Part of a small language model's weights: 22.9M parameters.
Each number is 500 + 25 x the weight over its row's rms, rounded and kept within 0 to 999. Layers, rows and columns count from 0. Numbers have three digits each. The size before them is the row's rms in percent of the matrix's.

# up: layer 7 MLP up, 1024x256, rms 0.248, rows 49-115, columns 64-127
# down: layer 7 MLP down (transposed), 1024x256, rms 0.225, rows 49-115, columns 64-127
# gate: layer 7 MLP gate, 1024x256, rms 0.241, rows 50-115, columns 64-127
up49 098:520516519505534548485546485533514471456532543514497497495477501478519512513488503529480532467496498504508504516574445574499487547496503523474494486486504478501501491499489533529509487470485513
down49 106:493492524501450470507504471483516504489488473477536527507508487534475525489521496506482473470509496534546523541492530481473507436436497510526486501560500492501513464516485547521525507490516506
gate50 098:498523527481495514463498487511534466517517496499511504476486514493534466462497508472499502434527498498511462500494524489515507475480525491529524505511506452522469495500510551508501552573516515
up50 103:518488517514524502524453544524559550538481471529509492499489465493515517478525513519452470510483501503491518494489551508494462495510527520470445488486498477489477482506505498476462479452497514
down50 102:473492487464527502504543490532476491545501498519482481497528507480495487506481508438491503515505460482521447508534475490472501518500521502510535532512512475484539485522540569493492493504504529
gate51 104:511505521530504459499479476492531582454526544494495506490520478487512487520490487471491557490482496461475535451501496497509513473503454495472510496487543463533483522517485471473489514534549516
up51 099:495487501498503511514553517560490467510481511515523495497542489514509534496472515500461487508535486516509518512495514500503490519529485504519499518515478497491485465446465479478506479453475477
down51 105:480501510498520486500493439491487475490553491489529551493517506480505502475501517499496491479446468510480519515514552461459466494508540545528519512478492479453479534529489545511504523522500485
gate52 100:490518531493529503503438482450553498457464478464492524483509485529512484509471535437467495508487515506557501459519537496459515504506522500522486513480505499487523508513493484513510490480487560
up52 102:496528478523494487502485504528457498543518481529529500523483479510448471491501524527499481499489475503502512538483484518485501485515505507515476493538497491507481484472506511547495504503474517
down52 106:518477502486483510491554533520491512501473503502459528510489537488513507489458469583479560524474550474457549518481506486509525498480490493502518509472496487524472515477476501481536505498500461
gate53 088:514510496501498469502517524489468480495464534528509493509473472518508513502533492531485530523517506526501492470520484500484518451537505500487502512485509504515523479536465475520506512492493526
up53 092:491470534505487504482501503492460494490499462486514536482515534500446468517453491491526472505526491487468499516480504512488511501462468531493493490479458486477451508500514515484489484498487477
down53 086:531467487500512459467498504519496509567518488464503488467493442527555536492511492541484529501466525521533520518500506520517505470503500486494506484508513497495495483492488473482487506533486495
gate54 099:485515505491467492528474490476486538526496481524513495464489503461474499419475464546502515479552471492485486465494488501535541493476506466527492463467479463484464468470499523472488476509473487
up54 102:498452535489525527516463465556528471461501498499508534474465454500531485541520495463499472510503461512494471509515471479538496521472532461499452501531500515497543537538513521511482526493481539
down54 104:503520441496491494472520477468497496489492474527514500503552489480533483488511504540512502482483515543482450506534508448495552463504505547550473521497473503514473455526482447506495535465500497
gate55 097:518580505522501510472476472542520522512528531483508474522460469510536519491500486468492508549513508531515462513475487506475503504466486535496541464534518500508478502492495480508511472519470490
up55 093:498456496515512467554488511522493495485484490453505502498484519463488534536538511491481507518478479453518534486556527505485506524490500466492520487525528548478469518509495509493509501504505483
down55 093:445540494452497525451498504491512518507473534484497465477479542508498485509510524512540527549517511506486468490436491539488552504467468481522455572525509465498497477516505505509459487522484488
gate56 097:501511519499437492500482484526481499501525500460478483546518507512520492465518531528519466495547517485487502492507484499524457500491459518490519500478509479502515503502444527521493477486506526
up56 100:522508495477493477435464502460454456502485520473466519506487468520514521441476472511474499557460473512504527493484488486513520528512526524543539491458547501473523509495498490513426462491508507
down56 103:528485496478542521503523527528488513474483512504502522512481484486506507517473438546526496491508495513478461467422464495498449503501471470484506516467519507501486570478485509470481500482489562
gate57 094:455533450496525522473502480545497483503512476535487523488506536473488513538545516507509486474494544474519492496518519534506501502542514484519536484488496477547485489531477537481506474534522547
up57 094:493501489480502486456513492512492498473481555526517461493514511489486516481552480445545514523486555511500488490475495514512520472513484484488472526548524478481495525508452474499484459528469507
down57 099:488472538447493562495527486499494526491461501520533476489527522502510544517468536477509485506496540503515530556505506514538460502498521513485519451458500477518442510469505486508506499503475469
gate58 099:555489518508485512473523517465518509485543491440499468532473498462483467535522540521478508534483534494482496475504471489486517524517509525479503481514498473492486457526513484495533460505479503
up58 098:492470492510511485490497504454529475504518503524512485429521479515538480514530468511536505507538456490512488514513473487483527488511552484490450476501483512481506463503489526491548506486501478
down58 099:519495479440471534481508523483509479459489502504465487513502495518502466514473510505503494493494482515484483507472494540535485494500491476503520536500477521539536506508501474546507505521469477
gate59 109:540495501485519495494497492543504488500484503496478435473510515456470487471540533519508526475529516506515482491492511485507510514496454523488502507499494595534488495476553509506493490483498518
up59 093:502474463485543460541495488473497508524479499505490556510526470534496487521497506497481464532503515531507523498498472514504476482503506447484483471517479444464495500534452437501552508486497501
down59 100:511501508545482491426475487503497481513520522509478419491491510472476449498515534471488476541491476507522520526536537474475544553524510556557535510529486501485483539483513534505486481508489483
gate60 101:473477480502529487511485529441490504487547449494480494553509521489525495493467478493534505500502508488482483445488431494491504473507480504501521485514519499532494485494491454484467494527509469
up60 097:515529514478506492464513506498481442459441483487476577521516498513512512503535569517490526506500504529524505489504519505482489486537500570510507522493508491543517542541504501502486500468511470
down60 096:472522487468514498497462493474504521474518523502495467520502475470464469522483520547517437553502511493490546463501490484462515547475488513506537504515499515519533486497484472535493485494513479
gate61 106:483509539505533544465499486482473502515506507493512501559550477524501514516483511491490501485479519505491506475533495445477498469548494502456523460506527471481475485590482519531487548541466515
up61 092:521519475510499518499494497500487560517549486498522528521486508508506516559497509460524518474501502513507529484498474491487454493555524516493496489548501516501490504563489536527500485515502504
down61 092:531478537487508505512507508466513536483499508525518518525496526533470493449516484497457490497531487456504506486466487491473500459475491510509497508503498470542504476506524468459501475539460501
gate62 098:464507504490551474526528519482507487554456493540504491525481522493504536481494461494514537499502503483519507542530500468483503513534524492484481531537505454497530498516514496526494527506521490
up62 096:504488504472519541488521496525559509524510550460484497480457516491545544543485532551478507472473473519525518516484495502489496494564510513528494495466466497543488550478517514507460500467528514
down62 105:482500521538527501532478473517447468502467509536500474510540538507473498521476497536489524470483503504519497493486527497525481526457539494481523450516497510497510510519454480455463546515471493
gate63 107:511532492484527465463520499461492554500519543501496490468486493500523522553513525532495499520502457474503458485513467517564502550516476509472487544533472501514517490531505544496473489498486519
up63 103:499480486520499528494452505499544460507521499516484502525491472491481512534519511513489523550542487507497508528521510485527535497524482507508492526498524483482527512542498496482505519527540532
down63 102:490453531461486514496496491532496527481480510494472478504475491517500534526475459522496513523504498475528471486449526505482516499503511487545531499466461508509488484522469469462492473529455555
gate64 094:463498516491488516492518488509525509472499484562531507501515469542491490498513531518501456468496486489496489468476524485453506527501588516486502547424492472488504528507490478521531509501479506
up64 101:494501521537542494504501463500493467495460521496435501521471519503480501500503514531518503517500521526508520491476526483524497472512496506466495484506530488511554511484474475459524486543493481
down64 100:503512476538495490477501490500506471546500482509475570477537479522487508494509518526503500500512492488510514516527488439482512503517491524522533525539535493451535458536514464518490519475546496
gate65 102:538486494547496512567489459514504505509505530489509515505501458513488513546538468521480439469469508539514552519497542524469485479495473468460543494479534511481515480501465502520501501504488485
up65 098:459491558529499482458558463519518534458451489521525515495435423491516483507534517456482525508508545469488506482487492491502507488521514468479486479517480518482486505512474481487516509508534497
down65 098:530477490466498480547522475544477458500501527532483464514535500508490505521493465505516464513499501493545484513449475518469519491525465501461476475451463554507559531485477493450528450507474458
gate66 100:480537546500519520505482470446499509483482501522483510488530476473535511500470516538513560509484491495530506508475509504478476484508479525475503462473505523492457458531499528522531563497502513
up66 095:456474491501486510503500487505453498542475522495469525490464513475456494481509476497471525470526483568476517457483519531519484490524521493515547505510481439505465525491448481466510509509487439
down66 094:477513487495507502515501512503487521471524481513526489535487483502486496475479509500500531518496483505514502535508515518471491524496507543516484505545484493491485468504536516454531489452475505
gate67 100:504503503498464536490497480512478484539520477481458457533469545484568480562496467476503491474491510496479513556477531489484457468537503478518491531466484420526512473487509513500515518502460488
up67 099:466527528490490519522520519519504502531453471474496483493482481512544507506438475499531505532465520487503546507473481518478528508492454525488490505480498491556513515494482479546505507500539523
down67 098:555520473517502498489460526509493476528459506498540536537558494536501535517514510511508473501481469496478483510480511489526490510470469527514507446541476491473498504479450484498553448506508468
gate68 099:466476535503455486486524505519535515513508517500503479500495485478472536504523492508481509486510492488480501457486462505432524556495543482531503504520481525474566521510519494459485507551530490
up68 106:503501494537468497511533544432498520506507493505462517503423517485465467504513528526452518512507493517546510490520484528506496506476503494537489487476494493498479507495539530513489510499509444
down68 104:493475483524462511489490503490490548438556551505471499535467518478526460488530553567483472478554513503493522461477519526478549509506459493489503537500466490473505484475447499550482491514496504
gate69 096:494518449464498519497486509532490477467493501535503481508499518471487490449482496522487499472521502468441473497450538492517532443523484529519502460535534483500531541453509546513453445514518547
up69 099:503494494493488462490545507485481495500482476515460426523491481522474469505488486523527500509540507498512518506506481484512489481539487506532493501465500480543466526479461498513546517466496522
down69 107:471518480510498470514470485522575520508511498512489500488566517502439533468479483485546484511500531533504477488496504553451478493492509497499518533500480504487538533516503528460489488493500491
gate70 093:517526519508548509496518506480530479500478477513510507489458492515542508485529477515517560499475453509488556507491539490542498529504500512481489526453500516543478484518524458523531510505489528
up70 097:503471485545496513503508500481512484466505550484542490498468501482532494501492491513494495496517551506498481528471486483561501481507473502519496516487483460515475487462495532505518500542522488
down70 101:470532542470501521528487503477482500527491488475522505539472523472511517565515534488506477525512493505537482502490490509422498499486496514454500448506527474487497464538498477518498482468526536
gate71 092:498536465542502458504519510486515525519489567475547463460503499496512472491495527505486487457512532500519509521497522520534470503558495536464473519565501520535501507490502502530501530524526516
up71 094:504525467484476515519476509462485484500477513502513466461501477528463504510511454523493505511523506514549498462521509513489462513496490502475508508491491465508455501527479534466473523514470521
down71 098:512503550491473475517491522518504475493506482495460507496467541497489533481466505514483505507479486460521523509524471460499500507487509515518537554426526505445460502498495475481516474516537509
gate72 103:500503481465492494527509498494492505455469509478519504504514483486455531433501479483480488530519501463494478526506508510498490542507485517509520478459481524499521473500509482483550508500471445
up72 102:531519540465531482491524512501526484492492498510495518530498502522517563482539475493499502467499489500467488490566438529487504510460507496537514500465503478504459503533520464519507513518518483
down72 104:512485517494480469510459520548530497513500528515486483446526510500501465507517485526499464524483524515486451497488488495509496499477494469496527498497448488565533490455510482506475525577475539
gate73 109:491461483516492523535517462521513490479491514478504474444500542522516508517475504485509542471453506485462517501469476497491482490488479477535485455525497527523528476505530507554506485537533512
up73 108:461508481488471535510476550498481497512491489464478514454528507487508503493538480498507525491515498496462489479500514498494530491509538490461489510475524486509451541430475519493485539533505505
down73 097:527510468515488508481522473495489510522501486496545473521544432471476501502503520476484544517476522530500500470511530470499515530508497532533516524498494491500505520498504499540513488539511489
gate74 099:439470491523509501544462484480498511494494486466505488476517466429501495523519526524477496502492502495513458470446461533474562466493501540506500508506531483509520504431473493521490490512522493
up74 093:531516501466524484516510481463514503551517521513532494481488485499489480473449510506512456441496481459502477508483481498463460499471503554467501487486518468506520508504503542499499543485539473
down74 103:524452520482493480483507498485518520485486563506484531522532487527481494498508515543467510534533476504479494499556456487501497509470511497489484539475517532494474463484509449523481462513518518
gate75 101:517516495467470509499466526515519540503494484423515479534482466469543484517467496492467481544469498513517495502511488492467517515504486499488519525497474479480503478526463490509495510486496461
up75 096:528520534498537513475500515495546497478485503476498517549483532473468523460515473504494517495513458518560531524489522486515513513494438538497541491498476522487534487500504518514478486498481493
down75 099:538486491478475500558493493500496541543490560519527474483539510530457490542498494549484504492482500475497537443530522466468480514495553497515528499489498481484480548461508493507488486496525466
gate76 092:502503475544513534485507465468498503517496489528516459510469532504503526481550483502522494526499517501525494502507484515518518471454487506448491477486501478533496511529516498515528512549489542
up76 088:564522513486508488496494490491490465509512498459512511514488485506503489498481522493539524482514504527506499481481507512477456506453508512472493503455511534495550498523454484511491506546527498
down76 099:488486511516477477479535513460483533520454476468498485553500509507516519477572501491488500556470481522478504521529499465516509495515486459485485525488523514492436484555492477454458449478514492
gate77 095:507490489483481486486484493525435505505513511501490465514510513515534516525466495472473542508471521473473506481511478494509535498497499477527508507534552460524526491535467519518504505474504479
up77 089:457496449511483492500522496559477503499474499553492532512502505487505504508472462502484494477514512504487485472484498461489502503511491476470490489541522483479485477494519494466511474467525464
down77 090:488474519496469523462511523487517547516500481480506469484477535498474523492510542473478520529555491524526509490475511488517485472493508465524446507423547554523516520497485467532521513532498495
gate78 113:468513495491493509461519463490480484484501496505497471434463490495458561490517516473488478559500496468523504537565497495521507463519475503519472515521478497555520483498467505478534476512504486
up78 103:478532498469487489478498472489521480480469506526516464485497503495479489484536518509422506534508535512502492495478482474494488493490490532533533525535501514522535490423444505477486466500462523
down78 103:454477532509537555503508470503467445484530524513449536434492522494497584539490509527549487490514506472498508472531544497500512502515486511475490492486458509523497485473455500502512467497548483
gate79 109:491490531509521477494533490526472511479522521538529472516505515551545501544521495535546469532471488501438515497478472499540503506459492516516494514522545483517462490534452480507478506518497510
up79 105:489531451491496501477471490539502497515510500488469552533511480508503469498515488509491463484480495469484450513505512514502495499478505498520470518548470469486501492449573521502469517486538471
down79 109:488533494496468504514528518442500533501509488529518506514458462534474529496479513523518469484499473515476509501539526436478521525510509454498518503539430520506515488452468506523517508516540492
gate80 101:516499542493542536484489474492517530492487502509486475506510455461452487491508496523502524527503487467471510489519481480507529485497466513475493474494528553497479482551534508485482523471511499
up80 115:481540485481540501484501496519502520487471497503529446489518533578506490518476484462500485488494532494518497497507526523524476509480465479460500522497510566517483509484514540541527525501539506
down80 091:519489489508466442516481497495466494540475467464467553503519461469467503492481514509503562487527548527481461451498478467507499479477512538493484488489504489505489516472486508471535544501513497
gate81 096:538466523459536511471521484523524487453517517510501493513485544476473476494487500540538542480518539514504507484442518549494501549481495500521518480510488486510492461490518491510537505424484502
up81 099:512505527522485491575506505472503507502481482521491461497470490520517464536506502507518515520525483491506551499516531463482511454477469485488525537483483441508487525482518503524455492494490519
down81 104:525500544498482511450518503496494502512521505514475515515515490521521535493499494523492535487504502508508470536496515546528546531485450486534537498486478469493491514492497517521505511434519497
gate82 094:496529483456512442474515509517515505493491503526476507483482517463473517509448479520513540545483503484520510470492495540462522523463508481509470469476506507519447519492467515519499481473514503
up82 092:497546509488494520493536493436492487510488535523518493506509500539524513466510451494499501485512497506522467522520491476502527483495466528544513478502490473518485484491503512508551484546476513
down82 085:495450453475493484506488466530491462525505495523507547504508510490537449484522520562510540477487460470488504496491496500509447542519522500503541474494483512480510492525493522496488482449534512
gate83 100:481486509475531481436504546461563553519495515507519441520492494485500487517528521507543516517496498535460514507514483489504444482513461502515500503484541544480528507481516472501482539501549466
up83 095:491550473528490512512487500532482485480516453520520511495475450524514462503471468522498494549535468528546526471528526481468524492501445462488514498483476482515549504490500489477532476509483509
down83 101:526486483516472505525477487491500457473506513505476517544499504511486494489493470507441458464463539503535468510554510503470488533516498517510538495497484502486480517548510489511532481508457513
gate84 091:529507498495459517512474508454517531508471500514500514501477521547469524508496522491545484535520481492513545563505481501510533515467484478490469490516481485528498495517509458483516487556479510
up84 095:495504494499485524520471471502496519511495505462467447509506506504512501497495445502470509474519496505528477496507484511518472503503514528503520503498499468508565534505532497490486513480489503
down84 102:489491481531494478504511471506496481494538508514469478473506480509489485511515465464524501507509509506526509511446549469451482544506462528467544540513505532533474499525447542544514497476507488
gate85 097:467458487475505491500500480559506511520497474534511495477534522484516545495513525523483470489497495500456514460457512445508511527512482512540458495516510542489474513532487530466535500516494505
up85 097:499522508523449476521556509515542473498557514508458518518488534523511482494492517481474532494456464507546495505538526526496502518510496503514475518502490476495502492576488527497502540513478519
down85 103:489495491542494491446512526537439511505496497488465456476476494491485474519467475505508504500538519501511461505488530512483490560469491504473503469474479512501514497483514497487502450527500533
gate86 100:502499492469525480523485515512531484519486508483500488499431533451503487464484507513522459500502471482508463501479518544518531470496518493520480515462528515506498488508529510528473545485490471
up86 102:476517482542515482521533546491493470526528529489464532480491461515478532493515460465463505533485504499544471446529463516528475511564500460500528469460517525551489509524501485510496510491522515
down86 101:474476495544505518459511502513494506500504483527516531494515489513502471510524453495524481461504490512449514523507522478483485517495494543526522512475446528510527475528506492517497507573457519
gate87 090:540485528512509482538466542483497468487459503458529501520491540501470482534508492500521496463485558526483559481490532497499541508480467447489465492487484491526502489495477530489534509542491499
up87 090:528471534512509462491496439541498515419492489463527504505538463509476523492502505489482558526512514501520472492497505476503523469537496486476496488513489492522479462537500550498508522494526486
down87 097:503486480536499498481500487451526521506499502488500495489504537502490459500515525499440471491500503478457523470531481574517482481507513515519528506504521486486505517505508460497505499514529483
gate88 094:511528470494503498514511493463446502492503531502452474469519487506485494527538519504468522572514493498489486459525488486482485505516466472484511469504493481538501534491512495548529475474490516
up88 091:476512518490484499466499504510462486477513523504522496468534522500503549482563524471502543504500543491496480485492512485531495514564472539491499493473499475493509522446502485487507483498463528
down88 099:472513504474539472477510521470461522483499556484470493477500468509468459573503489498508504504586464513513508484525508516454546507503500517512471492508468492530452490506495494489521529502511492
gate89 102:570465502498538477490497501493527487505542496475500502509493483471471513489492527517498458506539485526499469540503459477517508480536529502496523492565482483452501467477495471492561501484497525
up89 101:502508484469519481471510500484473456516494496495444475485492505470470482465486501529478527492505475523530458483521512445533479520507501565477524535494548502501487510565503509441502441480499534
down89 099:488499469455526519550506479529523483503462511464483496479546534488538511536480502517519491532492492492513528475474478543519501519483466524490502454494509525493564484496535524454466453482473524
gate90 096:483460490490506539487532502472496505518522515493546532505494473504493488512502509518493533517470540521522475540525459512469502475469546451462507459505530519477442508534494534482501517472518505
up90 096:522461457493506511504507488543531506540523508536536537490494483517519482510477505465501497506499466521480511511549474526463524562532552490435487448517514513500502478538544514484495516490520514
down90 102:533520522507488584524534512499506517498473520490475502508523530526493483518512513517489476483490508489472535517517534479531488500552482519541501489538531468498492516470508511473507450520500508
gate91 102:475523517446490502498513486526498476495509427495493467468493508486507492493490447495539484473516524493501551532513513507526518537459496518469490481471458557490482474510483521531521542452503516
up91 095:455529510453474492481494489477493476491505465509481495480514550507475549486519476488526482509488539509493491500507478483461497527490416484515483507490485512498491530506506472503519537505492513
down91 095:515468491472514543561508454529506493535523500471471499511512485499482452510496540521494492505468491520533501528514531520479470508519509491501510518491492501496540474508518543573503464528480504
gate92 100:489478521476466485475511481500485501492487471460493540465510463491485531482444482487495517505485511532519483543539507512516534519495481528474487533499521482498502486493436523480500544480511501
up92 093:503470471484524473507491526533517512466515493492467466534493495519482518534510486487527509579476506527489530492497483498509482576504482484475483455531448483507480532542462515519522519500530553
down92 097:484481538457496491518503523485471532505546491513493493476515446483527494512490507522461486478549502494516563461489492509531452475537527470463539500494501479518473499475522504520457483484485514
gate93 111:489495529501520453480499516510483520461507471482520479498520528541498506564472476493484499540493525500527472468536484489474491483508485502480549494523488503490481512491446497499479466489471525
up93 107:469547505503473486492549493497480476464540491499543465505527538518490481541490508508476499477511501518529537500510492494496497508501507439537516538506508494499480537524513509474481540499493547
down93 104:554547458513516470503522536498525468515493485522545530490520507518514468466445517466504502550539544510548504447500460481517482477497485476495492478497477488495528536491481514476513513494470518
gate94 097:508488497508521506491446470549487506527561476494537471518479488473513513541501472530490517481534517514479488540510558494506483454463448505529470499458503526514531500513540497517486518484476506
up94 098:467520496495517486498466496556479498496530514474503445512457485520454461530489518481451540514533525500523521522486535485505461506502475505475504510507514521469523561478494486493429532487519542
down94 103:474515512496469528463492525481456520455479491489515548494519512469475474481524473451496433477505487496520478544515468518484517474492456527493491509491517520498490502511504466476528527530505501
gate95 101:482513510470500485516491485492524498505486555473463466514546532446466535492480538498546505511501539478490521461531523466508537509474486518482474512488512500498510533459469486561541506502512477
up95 095:481503460496463474482518481514490526463509446529529523512533508522482485519517524525491488520514481471506489511528476520522495515510489507512493489511482471465530523489539482511466499445485493
down95 098:537505512524483546542500508536480523481491432522527489515550517519463516479519498483467517502521499460481493501490487456529460523492485477492506500519474525522525483477509483477478458487494537
gate96 090:486475498466460504473497517511513489475485448493542516519481473460511509454488524501517469503487528481492517473507537499558499511478446498482486482489499486482526461448486471490463525476502527
up96 088:490470473434535509516543503517495507492462495545505549504512492473485545453461511506487520531504505478551508473529564483467483542466522497481547455530521484543469492487514487491494524515502478
down96 101:501506519556468487498483487527472474542509536527471462469481501515497488543484475463525515488523509503534493458506488496479490478506509518513514512441467506486529495471544496516509496466452475
gate97 117:485525541492521522506533529523519502499570519509505461519489463494524505522459494526526482458501457475534525494487535487479500484461482481506481534509500471489539481468470494476489525490489478
up97 120:499523484523480526446516477524489495528498551469486502528550551490507492509545464502499497510525538541487469494524491513505468512508497526507551496499508556497500487487524483484511452530516538
down97 103:567525484488501545551504433485489538464505534526532484546498516481475481499552469469476495504479478494508454545506490498467515548534554506487490474521503479492534498529552492482516512475498507
gate98 100:451481490512488516443500494532529446493468495492518476477537528517484476501509481421487526520505485489463489498464537506539495523464484505450477531503512489538469492519519484485526481514501544
up98 104:524498479508488519493495434504485500507522472520437547474452497473478505507497497513468503498504488506526543501544479504520530471528503501541508510498496495489505521527507580539466468482461458
down98 102:494493530492488520513457521444469500496509475531502464475516484505526504493528561525501499529495509490496560485534489488522489527510499491496521483446529501534501457505518457469490532500516482
gate99 103:528505501544481471479534471502518520513478519489516509522535469532482495492486529527531538468486516506488515484498517484502506448479502462487511504493525512545518497573481517524457506521513523
up99 094:435516494488466504533496526448513493535529537494467479501530480499506504507491480509485466507537460506526518500530512520539491480511494485452493527514512539525470502522489510528538489484504480
down99 097:560488449466519463485516465459516492502479533487489480506493462484524517474484490536482468518503466519491464487488446476509566487523492533522487505501528514515544512514445525528471505495460539
gate100 103:537482500505489498500490520513462469505523500526518546500539517479514518477466482538492493456494555531515490523486544482496522465491506494486488502498508492498489492529513495533491485475486513
up100 096:560517517488533537499494497496503516573514499506529476479519489501523478478473467518494495522470510492555458520502515531508514515491512509510496529448505527492534504513497545488511538481513472
down100 092:464504515498495559479521523488518490488509492494514519518508486472475506523503523492550511486500481528424506498465509489485496517517535493533478501520466471492446504531521493513476479524481523
gate101 098:521501473538538526494478482486460488516438492521500504549490539480507508497504517467493514522527495489501515476488496479474529488506462446461490476497485518481523470550517501489466490488493471
up101 098:461493488452513491469463504485496541502492438478448504510506516532479505524499502495517506496480529504495501478507515481495461551459472509500482515494540470516527500457498502494483478439506537
down101 101:508464511486470462530485508489512467498521493500495523520468509506489510452515508465496521528522496513494466467512516496508488516492507503523465472496549460526447491490523478491534485511459508
gate102 085:521488515524557504533527440542546506495491473521484484493543498500522524483508546487548527497488495500517503497442503514413519506508451488493495509502537481564512492534520489445536501537480502
up102 088:486521479492432489516490509463507510520498521514507483497463557487480515465520453503490503504499546490499522486516485477548497510466512523560472450499542481504547474522508509515475490498509514
down102 101:485543533519528511523492515500476482473484481513496479449529508486509469547532468478550514510515465503538536462502527476474477501476482515485489526484514470495476480506536481515492509534492452
gate103 097:533494530523514514523461520475508501537509536541473463504485508486520516487507536535456508516521512494555486441473461513497523448551497465524447490480466484484546444509469485496509486478508502
up103 095:521525505499502486548501519498543465498467515478488520457516541496498505459503524499533530484501522497499492516505479470495524498489504517478456465494531541513494567518503543525490497522479513
down103 102:487505544551497470477527429450479548475503502529497459452485420490466504521541432505480476531508541504528483471496503482493458447500530471475524499485532491471507505513563487516488499472529503
gate104 114:489541480472545476469484490491483506499505500520500458486512556509523556542505517492475492485532528523508502531491467523513508467534486477503472508555495478512526499498428479542533503462527516
up104 120:502514492511483527488501529508549463522495503526503488530531518502529485497542547527476501548524465487598508544507535508471490481480487475533522489473511515472481506484488520494480467482521512
down104 103:529499472552505469491486473506474572480464497534501498522507486497483454483472475467522498521545527506480479461453477511473506519473523506494483524524490513499531508460464519517497557530466481
gate105 096:471501535471507480505472462484469456516504503502504491464507501452506480487491504514473499472464527472509438474497493499481490537510507522519493481496471482512501536520490483530508492477490509
up105 100:517507496470504504508464482488485561486470504526465489475508515479469526502499496418480468544466508532490518503526518524497522479484488508527524478486486461488513500507499458523452467523514461
down105 101:499471519552503487482500487530483499512513494494516470503487504495499491472492453510504511509493490487521467465473470493473469511500550455474534534435485502507514484548489481521489491515500514
gate106 102:496521429492491467504472465460508508497485493567535482509507530489526527492537538476487460483514510471479475487517492519476524462499484514521499483496509534478506528517498498503496507497487487
up106 098:552527511495521481522525573496476546558510505491490492509525490500486495525460505503466546470529491525489486492483506515554491520475486465502445532478486524494500487484499493576484500466486556
down106 100:516537465462492460553502564486500505510519504531524463544501497522484492474475529495494474465486496549486468475525455502473467530517527491486525468483507504535511517472481514494496478492481510
gate107 098:530507471519495491452488535514504484476537476492506515470504529435514556533504476535486507478499464462483443494478457478522467519513517499545508511527445486504519496518521512488520447536452495
up107 102:508473517499506517464506509461491459531447531476507553540487502479521506536532503482522455500481473505472487510504535506506467512483492524501494463503503476506511521452511488497537495455522563
down107 100:489496456476500465496453531491521480505471518508486477492508503473471528530502566523512506501516516496514505459499484481503498457474530469493538478511528538514447513523495513516485460488496522
gate108 101:492467474494508509473536488491528480503508488513470470478511498520477510478487509509507510520477532502502494501507502494485511517513468488460514531497559495477525511472472525542502459495485536
up108 098:506503489499498524517502506503512500450478475528478514500577533557509551495457504545539463487487471510518498513465521493474527454493505489485453510510491517499452541529520480509514494525545518
down108 101:546510539492439494497529453491472524505457503505491514516481488512461480490501502486495501508498528491542525498508486533505481492564508499504518457500499482468483500494495496530441474446496523
gate109 099:510484512515466483480503503496462468493540491526501494556472507524507506503515477533500505504538501526485491495519522488526463453486504493506433481463509454463528491573464494509487496481488514
up109 103:496485546518463467509508493461529530468458481491495500451488485480495510466516500491558464448500535532502497511495484503498488488519490534444500478469506472491498546525502507528459513502443510
down109 091:521525478511519467458496493529515483500493530503463500513529502500513499514490426516471434479509499501499505511509534482507471520504506487508462540578480499515523478491487497497529476447499487
gate110 097:467469483531511506469481507551514540503531512518528479506446477511526485524470502504494522481510508459501525536480516490490498509501488481529505512525437511514509490534488491493490513502518556
up110 097:495530504497599494465502526522524522461464529489519554513484485535501517504481466472476493476493499468573452475531474516490517507515504524498508519514493492510503509486512505497482522477506489
down110 103:500536471477489435492484491531502499549506531521502467508489509542498503488492503513507497468492498492486532486502461530472508495470530537517521505477469524532490531515473538484497482459524527
gate111 109:485481507536541488519448522492490486471461547502528493531535472477498485472518550489523500504549494537479496491526447501440474491485515488471504508500498512476510517463498527522494520499514538
up111 109:502499505498493534516476512485503517513504494510519517538487482476510523482448561474512460500528538499485557493555492496486508506514525443505505518490505494521500495461503499515515488536505456
down111 104:510532487498540465526457521520508500486576534502473494492508522503523470524561521518509477506464469520488478528486511499469476534531492521491455502477525518486491494522499443502454505449486489
gate112 105:509502511511480485523507531469508508512566497495583469494449468496509515505497534512472472536487465524517512528456504542483451481487503516502497492534461519478541489496482519457482545544523465
up112 101:531471526505525518464482508461491540491495506503441556529513494490520503536541494493497501495485451486521473490498498502454469505529544478515513502520514497492497483509500506498516496504493504
down112 100:465519514487511486497508541522505481509474505548509493517474539497512475484488477540486494547475468473461523506464533489515477515469491536455511502486507526482467504523495509464493480507499521
gate113 107:472513507496483500508503479466491504479492472496471543547515498502508519530532488487520478501506496480469529513531535488538496497505442492478475530492450520478456510540522544482503470480516515
up113 104:500494492459482523509502500502482508489521481504502507512497517480538507518499485514495480484436515514567520516487506527510489539500514525484479430478519490450552500499525473496518495476474501
down113 102:502532433480503449490468465521494488522517568498484515483505518499518468491490479490478485469526489521480507521449446469467519502490498464507495494494517510484501472495471527555497542474506469
gate114 101:504468494499524509477492480492502420461517509518514493458510498487513529486497496504522490505481494496477532485447503497498482474489496477528501522482514474483471508503497499492502524518500443
up114 099:509541527458471498523505493498512477483499493574470482478503471491453462526533512499484532502472537491491476494496479478440526512503471476511512528524513540504488499516490521517478510510496489
down114 101:446482481503502521489485506493468501477512526495518492499445490487490540460553515490519514507546483489523504530559517498512436478512494483521474548496511489463434549494509562488476457505511516
gate115 104:539505457495501492506475494524482441512546519477456501532474521511557518450452511500500458507554472506526495467495509489518451496489462539498509509500507423512516513517534518476449524463483506
up115 098:511465514543491525440479508489507473465484500488492504529521533491514460461470451540522461506474509492512504502462487482479516474473571537531483522482544524505477477509494537528469505455521480
down115 101:498488534488497508512510502496459482557489517528465512463482496513511475471494522481511506525478528487506525520531482557532529530554448428485498471525513464522529546522546505494498484479527470